From a checkpoint of a small transformer trained on Wikipedia.
Size: width 128, 2 heads of 64, 2.24M parameters.
Training: a variant of SOAP for these matrices, 151M tokens, 4609 steps.
Each number is 128 + 24 x the weight over its row's rms, rounded and kept within 0 to 255. Layers, rows and columns count from 0. The size above them is the row's rms in percent of the matrix's.

# layer 4 attention key, 128x128, rms 0.373, rows 54-59, columns 0-127
size [ 77  88  97  87  87  91]
[[131 134 132 117 156 138  72 115 160 121 156 108 142 114 106 116 123 149 161 113 121  86 126  98 155 188 115 134 133  97 145 143 120 132 151  97 155 131 116 111 145 125 170 108 130 161 122 172 145 169 108 140 115 132 140  96 121 139  99 133 163 159 124 158 144 100 127 158 146 123 152 145 117 139 171 137 130 123 123 136 147 117 134 135 137 139 112  77 147 124  77 127 103 182 123 116 129 119 160 151 125 124 133 170 186 128 136 143 146 103 132 100 165 101 120 148 168  88 172 102  96 138 109 155 150 138 174  89]
 [138 130 167 157  84 113 137 127 152 120 137 132 150 125 130 122 134 135 131 144 150 161 173 123 175 121 115 153 135 148 139 114  99 119 175 137 121 166 150 130 146 153 153  93 142 114 114 161  81  90 121 143 143 148 131  78 125 130 107 101 121  98 136 117 139 112 106 121 126 133 109  82 149 140 101 126 114  87 164 144 113  85 148 162 126 129 167 124 176 105 122 110 141 144 125 126  93  80 106 119 138 135 122 166 113 162 147 161 182  88 120 188 136 154  88 126 136 102 131 135 165 133  93 126  97 142 106 136]
 [144 117 147 151 121 116 154 110 136 146 114 121 119 115 131 141 146 149 128 147 151 135 108 129 124 155  71 118 144 179 139 155 129 120 143 129 137 153 106 113 151 129 153 103 162 147 117 125 131 118 151 152 121 158 132 168 156 107 147 123 132 142 138 186 112 123 167 125 118 154 138 140 112 134 113  93 124 189 118 155 117 123 188 132 135 141 139 172 120 120  78  86 167 146 132  71 128 100 170 137 194 134 152 165 139 134 135 132 107 162 138 106 172 129 175 116 167 162 113 119 126 162 104 120 122  99 115 131]
 [135  93 122 100 124 123  96 158 153 132 139 159 113 128 116 147 105 134 134 137 144 108 124 138 150 136 127 114 108 143 113 164 130 116 146 169 155 117 105 158 156 116 120 131 153 134 103 161 110 153 129 148 126 113 113 100 126  97 163 106 150 138 170 175 161 118 151 143 145 131 133 104 146 171 123 146 141  82 163 111 113 115 122 100 117 113 111 160 136 117 173 115 133 128 154 137 156 203 179 102 128  83 118 124  91 118 130 119 107  79 121 139 135 162 116 132 130 154  86 156  95  97 108 114 182 126 187 151]
 [ 82 149 118 119 110 136  94 110 119 107 115 140 160 107 110 135 116 132 144 136 126 107 122  86 157 131 134 145 139 159 199 125 144 127 123  99 121 114 127 125 129 109 135  91 179 153  99 163 105 116 127 108 140  84 109 157 130 126 106 120 119 120 138 133 139  89 123 129 144 128 148 102 125 125 124  97 126  87 125 140 152 143 104 126  94 146 149 137  91 102 174 145  97 124 170 120  86 176 118 119  60 153 173 142 122 136  90 160 141 146 102 157 141 131 162 116 121 168 157 154 124 160 149 143  88 104 128 164]
 [108 137  72 113 113 138 104 168 141 127  92 122 142 136 156 135 124 164 118 147 135 130 146  90 182 144 112 168 137  63 129 138 125 130 148 148 133 116 114 126 136 198 161 141 141 126 147 122 136 109 114  87 109 143 108 101 135 124 123 119 141 134 162 124 155  83 161 102  96 117 154  88 152 127 104 127 136 143 136 122 122 113 137 101  72 100 107 149 106 124 149 150  99 136 132 109 130  97  95 133 154 125 110 154 131 129 110 159 161 186 122 109 156 149 103 150  79 134  98 167 122 114 153 139 151 150 161 137]]
# layer 4 attention query, 128x128, rms 0.376, rows 55-59, columns 0-127
size [ 90  93  88  96  92]
[[157 128 128 113 130 182 106 179 152 119 123 158 137 141 138 130 132 129 131 153 127 100 149 147 196 142 147 147 114 133 113 139 118 130 119 177  93  93 122 126 128 121 161 118  89 106 131  96 135 120 109 131 128  99 120 124  97 131 119 118 114 109 128  97 143 104 139 154 120 100 127 102 135  96 121  97 142 138  89  92 122 104 146  92 121 172  97 159 128 130 109 135 117 144 117 154 173 117 129 168 129 129  67 131  95 108 170 129 110  56 131 155 130 174 137 165 136 119 115 167 119 114 145 115 139  92 113  82]
 [126 118 112  82 141 162 159 132 144 108 152 115 104 140  97 156 140 125 129  98 134 135 167 133 101 130 135 139 138 142 174 152 145 125 114 121  92 117 140 104 114 117 157 171  89 111 173 116 127 172 100  99 114 119 103 121 110 128 113  85 161 126 167  63 102 151 107 143 142 118 143  86 121 120 141 113  64 147 118 117 121 169 154 111 125 153 147 115 103 138 142  99 122 118 144 122 112 110 120 176 154 115 171 150 166 142 127  82 107 134  91 122 161  96 154 102 139 122 136 111 154 128 121 155 151 160 123 164]
 [131  93  86 145 137  96 144 123 186 108 161 147 110 122 118  62 135 156 143 119 151 130 145 109 113  96 119 126 179 130 159 141 112 102 148  96 173 134 130 150 103 152 157  87 155 137 101 133 121  98 122 109 135 134 136 149 187 143 117 111 121 144 166 170 150 105 116  94 135 145 111  99 103 133 132  85 135 133 118 108 137 155 105 180 142 100 139 135 133 134 127 140 104 109 148 127 119 110 128 170 111 141  96 130 104 108 143 122 123 161 120 140 152  78 119 118 140  94 105 113 142 145 114 172  82 104  94 110]
 [154  86 159 119 141 138 176 124 107 157 146 151 111 160  82 148 127 123 117 104 181 129 139 184  88 139 122 164 142  99 118 154 135 134 148 148 140 131 113 112 106 122 120 136 118 100 115 148 143 119 129 140 110 139 108 167 134 118 149  89 111 145  92 162 148 131 104 115 115 144 113 131 148 141  87 124 161 135 112 125 112  91 148 128 121  89 124 118 150 147 114  78 136 102 136 179 150 102 159 144 137 141  97 115  82 173  93 152 123  78 124 159 144 162 132  96 131 134  99 114 140 161 149 155  86 126  96 147]
 [167 139 142 147 134 130 182  75 163 115 135 115 114 176 122 140 177  87 132  88 136 102 115 141 115 168 163 128  95 146 100 146 157 146 107 101  92 103 135 130 124 142 141  97 154 110 121 146 128 140 110 122 150 126 131 104 128 169 163  88  93 117 144  95 117 135 141 125 120 163 132  95 155 128 107 115 156 133 117 113 154 132 117 161 130 144 102 130 166 101  98 115  93 164 151 177 133 136 162 134 119 107  96  95 130 128 164 126 167 145 121 166 121  81  78 110 123 126 140 109 131 154 114 129 113 122 160 137]]